config.toml
hidden_size = 704
hidden_act = "tanh_gelu"
norm_place = "pre"
positions = "learned"
bias = "all"
parallel_block = false
beta2 = 0.95
lr_head = 0.00337
max_grad_norm = 2.0
max_steps = 8162
Each number is 128 + 32 x the weight over its row's rms, rounded and kept within 0 to 255. Layers, rows and columns count from 0. The size above them is the row's rms in percent of the matrix's.

# layer 5 attention value, 704x704, rms 0.0208, rows 52-63, columns 264-351
size [ 90  89  80  88  90  85  88  86  90  91  91  85]
[[100 104 118  62 126 140 150 110  88 114 149 166 115 109 127 151  95  86 150 132 100 148 141 176 111 138 141 152 133 148  95  60 165 147 129 115  75 120 145 144  67 120 119  84 115 195 105 117 101 174 142 133 117 129 147 139 131 165 135 160 132 135 134 138 114 155 174 109 116 177 137 158 168 145 102 120 151 154 179 173 135 103  95 200  69 136  85 160]
 [116 221 140 145  98 163 111 131 146  89 142 106 136 138 157 116  95 120 122 113 120 165 231 146 122 121 118 156  63  85 123 122 135 158 153 129 127 140 109 116 146 188 121 130 123  85 153 139  90  87  72 102 109 107  93 164 159 141 171 179 116 109 143 165 158 152 113 121  92 102  55  97 118 136 119 122 112  87 148 136 197  64 161 154 150 109 120 108]
 [ 41 149 144  97 125 164 111 123 170 123 101 113 139 146 147 184  67  87 127 120 140  99 160 140 142 132 140 159 150 139 148 122  98 144  70 147 109 133 120 115 152 136 157 174 127 187 114 145  89 194  95  71 102 114 102 195 166 163 139 166  72 111 119 152 147 161 119 173 105 178  84 104 162 122 142  84 143  77 158 134 112 117 163  94  97 140 117 107]
 [123 144 109 154  66 134 103 137 104 145 157 132  90  80 164 140 111  81 116  68  97  68 140 100 166 117 107 148 109 180 113 127 100 184 173 122 159 153 150 158 103  99 152 184 124 129 132 113 160 127 122  94 115 121 117 188 152 176  90  95 113 110 124 143 137 109 146 148 103 124 118 122  85 202  92  62 134  99 148  93 169 111 133 115  97 130 103 135]
 [ 83 146 104 124 176 120 171 113  87  85 121 187  60 136 142 171 112 165 174 141 120 109 106 130 131  92 196 143 117 118 172 120 121 141  68  83 167 141 151 109 130 149 123  78 108  86  67 153 142 138 139 200 137 116 128 206  96 150 194 115 108 153 154 175 147 115 127 117 188 144  77 122 140 151  88 176 123 124  87  91 133 147  87 187 136  85 113 142]
 [149  50 186 147 112 133 152 151 133  84 152  51 117 164  91 120 171 119 154 166 112 155 109  93 181 120 113  94  95  88 157 156  96  71 117 161 111 163 126 109 158 130 107 120 119 120 144 127 153 123 125 190  98 138 136  89 104 181 155 145 127 179 108 140 107 106  69 205 123 160 144 105  89 150 141 143 142  99 167 111 137 161 126 130  95 160 147 115]
 [ 78 108 150 106  92 104 147 186 106  77 155 183  99 111 133 168 122 119 192 150 123 138  96 109 124 194 141 140 141  60 151 150 140  83 148 132 146 182 116 157  75 147 154 127 121 134 178 139 160 120 168 109 173 125 176 121 110 139 104 137 189 111 143 104 120 169 148 131  72  95 133  74 116 182  64 122 114  94 255 108  25 125 140 155 148 112 125  65]
 [135 112 137 157 138 121  80 157 126 141 132 151  92  87 155  98  77  84 173 132  46 128 123 122 118 158 114 120 136 130 114  72 111 134 136 125 167 130  76 144 167  78 143 109 121 134 152 119 134 147 153 195 114 111 108 162 153 126 112 128 218 158 101  85  84 139 167 177 118  43 107 136 103 156  89 137 100 143 131 202  54  99 185 104 130 164 131 116]
 [171 143 149 160 183 164 145 131 124 124 113 154 154 106  73 119  89  89 156  77 132  99 122 136 144 104  68 199 159 164 168 193 117 144 130 132 177 119 132 144 116  91 157 122 127 117  96 118 108 127 126 116 150 127  61 150 104 144 127 120 146  95  92 113  93 183 159 113  83 123 129 114 154  65  76 140 176 155  45 169 158 140  98  92 123 108 126 194]
 [138  91 141  40 115 107 119 135 111  84 115  68  47 104  95 109 106  67  78  94  96 129 138  99 142 120 143  58  80 115 105 155 146 123 132 115 109 127  85 148 185 181 138 137 125 127  87 114 169 184 100 111 111 147 125 128 109 141 128 165 174 124 139 134 108 187 143 112 132  96 133 119 119 186 172 120 144  93  99 151  79 141 173 128 154 106 153  61]
 [142 111 150 114 134 135 132 129 155  95 171 122 184 192 148 147 168 122  72 100 132 127 138  79 164 137  99 162 122  95 155  88 109 193 132 151 147 155 143 115 181 122 114 100  71 116 161 140 137 132 155 132 167 124 122 114 121 107 138 118 117 175  95 134 137 133 134 118 112 149 134 133 115 106 158  93 119  96 131 162  53 110 186 163 118  58 134  96]
 [120  88  99 147 109 127 106 118  96 119 139 126 165 114 134 165 110 142  99 110 160 123  95 145 189  83  63 131 151  89 133 114  97 127 142 141 159 154 161 150 162 143 135 127  97  72 147 141 119 116  89 132 129 144 153 101 171 100  89 105  82 125 111 137 109 159 106 106 158 135 150 113 116 109  39 123 163 117  82 138  73 175  68 182 128 138 130 147]]
# layer 5 attention output (transposed), 704x704, rms 0.0253, rows 52-63, columns 264-351
size [ 88  83  79  84  84  85  85  88  87  87  98  83]
[[152 140 122 168 163 116 112 122 138 158  97  87 134 159 134  88 168 182 134  92 123 106 103 135 116 151 131 115 130 105 117 117 119 105 124 138 162 163  84 111 139 130 154 147  90  90 140  81 137 136 122 146 107  96  93 123 113 102 114 114 107  48 127 161 184 150 150 162 131  97 137  91  68 105 179 109 125  73  84  89 137 172 177  66 165 148 134 106]
 [125 130 136  91 138 146 179 112  92 156 193 172  89 116 115 143 119 133 128 118 125 141 110  84 148 132 138  75 217 147  96 177 113  61 149 164  95 109 156 131 112  75 120 115 114 168 144 146 147 146 174 129 124 155 131 138 104 143 122 161 144 197 122  90 108 109 118 170 113 177 125 174 167  61 156 138 145 164 127 133  91 125 119 153 117 139 109 114]
 [207 104 158 132 109  65 139 153 107 141 108 119 134  76 116 110 144 182 121 143  81 169  99  95 144 122 127 111 184 128  70 122 146 110 170 101 102 100 126 115  82 152 111 139 104  49 134 100 155 111 120 139 184 144 105  47 104 109 149  96 117  57  99 127 140 143 140 167 182 144 128  95 109 128 113 122 119 135 103 131 121 131 107 115 150 123 107 105]
 [157 133 161 112 153 109 127 117 136  89  80 162 152 180  98 139 194 133 107 173 189 144 130 176 155 141 136 127 175 140 168 118 155  96  86 127 120 141 152 153 160 155  99  96 158  96  78 120  92 136 154 137 129 178  63  78 110 131 158 156 154 134 170 147  99 145 132 124 138 136 140 129 166 120 141 143 115 142 126 159  72 142 153 110 146 120 147 106]
 [124 105 129 150 126 150 119 116 173 113 142  71 165 151 125  69 149  77 108 185 141 137 136 117 166 133  47 179 136 120 104 136 150 119 147 145 110 160 155 112 107 120 124 120 125 180 202  39 136 146 154 122 138 131 118 131 172  91 135 121 119 101 116  67 109 119 131 130 122 109 178 139 110 138  83 105 139 136 170 168  88  72 155 153 103 178 161 120]
 [ 92 106  72  88 127 135 186 101 115 184 147 133 138 123 143  87  18 138 137 106 127 100  83 143  69 121 105 114 110 191 122 111 143 136  93 139 142  74 121 163 106 133 109 124 120 149 160 116 129 148 128 118 134 127  82 134 153 106  97 116 144 120 169 140  72 114 148 108 109  81  55 129 167  95 121 105 134 130  71 154  92 102  74 129 197 101 158 150]
 [152 139  97 126 162 124  84 103 124 176 111 111 116 114  99  71 103 110  89 147 143 150 147 157 118  67 124  88 103 100 118 131 128 129 111 204 102  94 123 116 192 155 118 147 106 117  88  69 100 163 142 118 123 105  86 157 135  95 157 102  97  72 146 142  97 115 182 130 161 123 126 200 125 115 171 137 138 147  55  84 179 142 132  96 191 127 145 190]
 [149 144 117 123 106  78 145 112 138 112 155 127 178 171 115 157 193 148  96 132 144 127 103 111 170 101 139 145 143  94 120 137 151 135 139 130  97 124 131 135 148 152 154 144 104 106 136 255 111 120 148  97 136 137 127 132 123 110 139 128 111 120 115 157 149 140 145 129  92 166 174  83 133 110 135 132 144  94 119  13 173 152 142 113 150 124 169 164]
 [133 113 116 147  97 108 137 127 141  91 150  73 145 144 147 185 154 191 135 115  62 168 142 110 132 178 162  70 140  87 143  94 147 130 130 103 111 113 128 114 138  99  96 146  99 117 125 217 123  78 166 131 134 176 126 108 148 131 116 160 124 180 142 151 128 159  93  87 159 149 129  84 121 122 150 146 116  78 179  98 142 137 163 142 113 137 129  66]
 [158 123 104 139  77 161 139 136 102 137 129 170 169 198 143  93 150 203 196 129 156 104 112 205 147 113 146 189 136 174 143 107 123 144  74 149 160 131 140 132 116 148 146 130 166 104 199 146 113  92 128 125 130 100 185 130  98 128  91  97 111 133 131 140 152  99 165 165 109 155 110 144 135 109  64 119 118 168 148 119 152 102  94 136 119 163  62 156]
 [113 134  90 119 113 117 113 119 109 120 113 153 117 137  94 166 129 162 143 155 112 136 130 150 111  96 156 137 122 111 108 162 127 107 140  97 134 127 111 123 124 110 140 139 146 127 125   0 116 171 123 123 121 148  76 138 149 169 119 112 156   0 113 121 130 143 121 168 115 128 154 122 163 131 120 149 106 141  91  93 140 148 107 123 116 191 123 132]
 [100 163 202 164 142 110 137 135 185 194 152 130 120 125 119 106  80 102 127 119 120 137 125 124  39 129 141 105 117 184 131 102 185 156 147 132 133 126  87 127 120 124 144 137 128 142 133  45 102 124 192 147 139 124 101 119 127 161 161 106 172  72 135 166  73  75 145 126  89 128 110 137 121 123 191  74 158 171 163 118 175 124 168 114 120 180 124 130]]
# layer 5 attention query, 704x704, rms 0.026, rows 64-69, columns 264-351
size [ 93  90  87  90  87  93]
[[103 116 128 147 179 163 156 106 149 104 134 112 108 122  85 168 133 152  64  85 135 119 106 175 111  94  99 180 131 158 116 152 157 114  79 152 174 168 139 146 149 107 184 118 162 117 154  96 175 123  59  47 115  69 145 125 127 155 137  84 150 124 108 228 171 136 232  79 134 124 105  64  91 144 104 115  88  44 169 126 148 138  71 132 120 118 169  92]
 [158 108 153 130 133 134 102 157 117 157 116  64 226 112  89 127 172 111 161 155 123 117 166 136 141  82  96 124 149 112 180 126 152 190 135 144  50 148 133 100 123 120 154 123 129 157 149 138  46 113 130 117 141 149 112 158 153 128 140  89 132 141 128 193  86 163 102  63 142  92  82  94 170 155 116 102 183 135 125  95 178 106 122 164 136 129 101 136]
 [168 112 255 121  81 110 115 117 123 153 106 163 121 142 138 116 131 163  92 143 176 181 150 146  91 150  90 100  84 116 124 127 131 141  57 146  53 102 136 107 207 109 147 115 125 110 146 104 136  79 104  77 152 167  75 114 112  87 144 111 120 120 106 130 101  73 172 113 128 125 153 129 145 101 142 117 159 124 134 142  96  83 162 204  81 106 110 141]
 [ 78 124 123 178 171  75  92 118 129 121 160 118 138 146 108 138 101  98 126 124 105 141 114  87 176 130 119 145 117 107 164 111 177 131 137 147  98 121 113 137 148 156 126 131  78  84 141 109 125 140 134 159 166 119 118  91 146 165  48 117 126 111 124 151 176 128 159 160 131 131 131  80 117  93 163 111 187 119  81 143 142 157 168 129  96 179  43 140]
 [119 132 124  79 176 146 113  98 111 140 101 145 144 140 137 138  72 121 136 156 148 150  80  99 111 108 111 119  76  96  52 158 159  61 137 164 161 184 213 156 137 162 133 136 157 174 170 146 107 170 144 174 148 144  59  81 132 148 153 140 115 114 161 103  92  77  28 139 139 119 168 122 125 174 146 128 114 148 174 106 103 128 142 147  47 145 110 102]
 [108 159 106 169 102 157  67 124  97 138 195 172  71 121 117 137 122 175 126 130 155 161 162 126  59 112  93 115 108 109 189 128  85 143 127 138 130  98 128 131  89  72  85 143 157  81 166 124 111 135 118 128 154  84 121 165  89  90 165 179 164  76 150 110 144 148 129 157 153  87 130 162 151 113 154 130  83 139 154 134 130 169 173 107 138 129 178 144]]
# layer 5 attention key, 704x704, rms 0.0253, rows 64-69, columns 264-351
size [ 88  86  82  84  82  96]
[[128 105 116 143  98 130 161 108 181  93 133 136 143 127  79 108  78 135  93 100 128 119 143  92  94 116 128 127 104  94 126 137 152 112  90 130 145 127 175 166 112 102 132 117 138  72 163 148 126 119 136 117 106 142 117  55 170 137 113 123 201 122 131 172 169 150 177 156  51 172 140 116  80 136 127 120 138  53 122 121 200 111 151 139 128 178 149 149]
 [126 128 165 146 126 122 115  91 146 139 163 110 129  99 121 171 113 108 103 124 185 108 136 158 113 133  96 150 146 127  87 208 118 193 137 150 116 107 144 109 126 105 170 148 149 165 150 120 127 199 186 143 149 207 128 154 146 131  62 105 122 109 102 199 110 157 153  54  68 120 116  90 157 102  54 125 112 135 153 123 162 146  78 107 107  95 126 101]
 [140 128 197 149 111  53 139 190 125  99 120 141 119 115 124 107 152 134  89 141 134 204 136  86 125 122 101 148 124 102 178 162 180 140  45 134 110 101 139 140 110 147 123 107 164 135  93  87 154 111 115 140 223 166  30  87 113 172 145 164 138  60 173 150 115  82 143 201 135 181 150  93 130 138 186 166  95  71 115 161 158 155 138 154 134 143 114 126]
 [124 104 119  65 169 156 135 124 128  76 140 127  88 168 125 129 200  97 151 205 134 109 125 137 166 105 166 147  59 191 150  85 174 140 134 137 142 107 130  56 147 140 166 139  48 130  74 136 104 149 165  52  79 137 172 122 127 124 147 116 167 169 110 146 118 168 126 128 104 149 121  75  63  72 157  76 138  82 132 120 143  97 207 182 118 145 116 149]
 [136 133 141  89 180 133 179 138  95 186 151 156 136 115 125 167 126 147 123 116  99 143 130 119  77 111 113 124  46 135 155 149 159 149 185 126 156 151 120 126 166 155 146 163 109 158 124 125 131 120 170 110 106  86 133  98 123 157 114 101 150 104 124 112 143 106 133 115 163  84 143 158 102 140 141 112 108 163 199 187  90 118 184 211  87 105 145 124]
 [110 147 189  90  67 167 113 122 147 149 100 120  65 143  69 171  92 111 174 109 107 131 148 114  49 137  89 111 105 116 131 161 145  81 107 118 169 145 101 144  92 125 106  98  90  98 119  94 129 171  74 175 102 124 107 137 141 103 168 160 125 107 112 124 145 190 145 125 124 188 195 140 161 131 154 113 156  86 157 142 123 191 108 109 135 129 169 132]]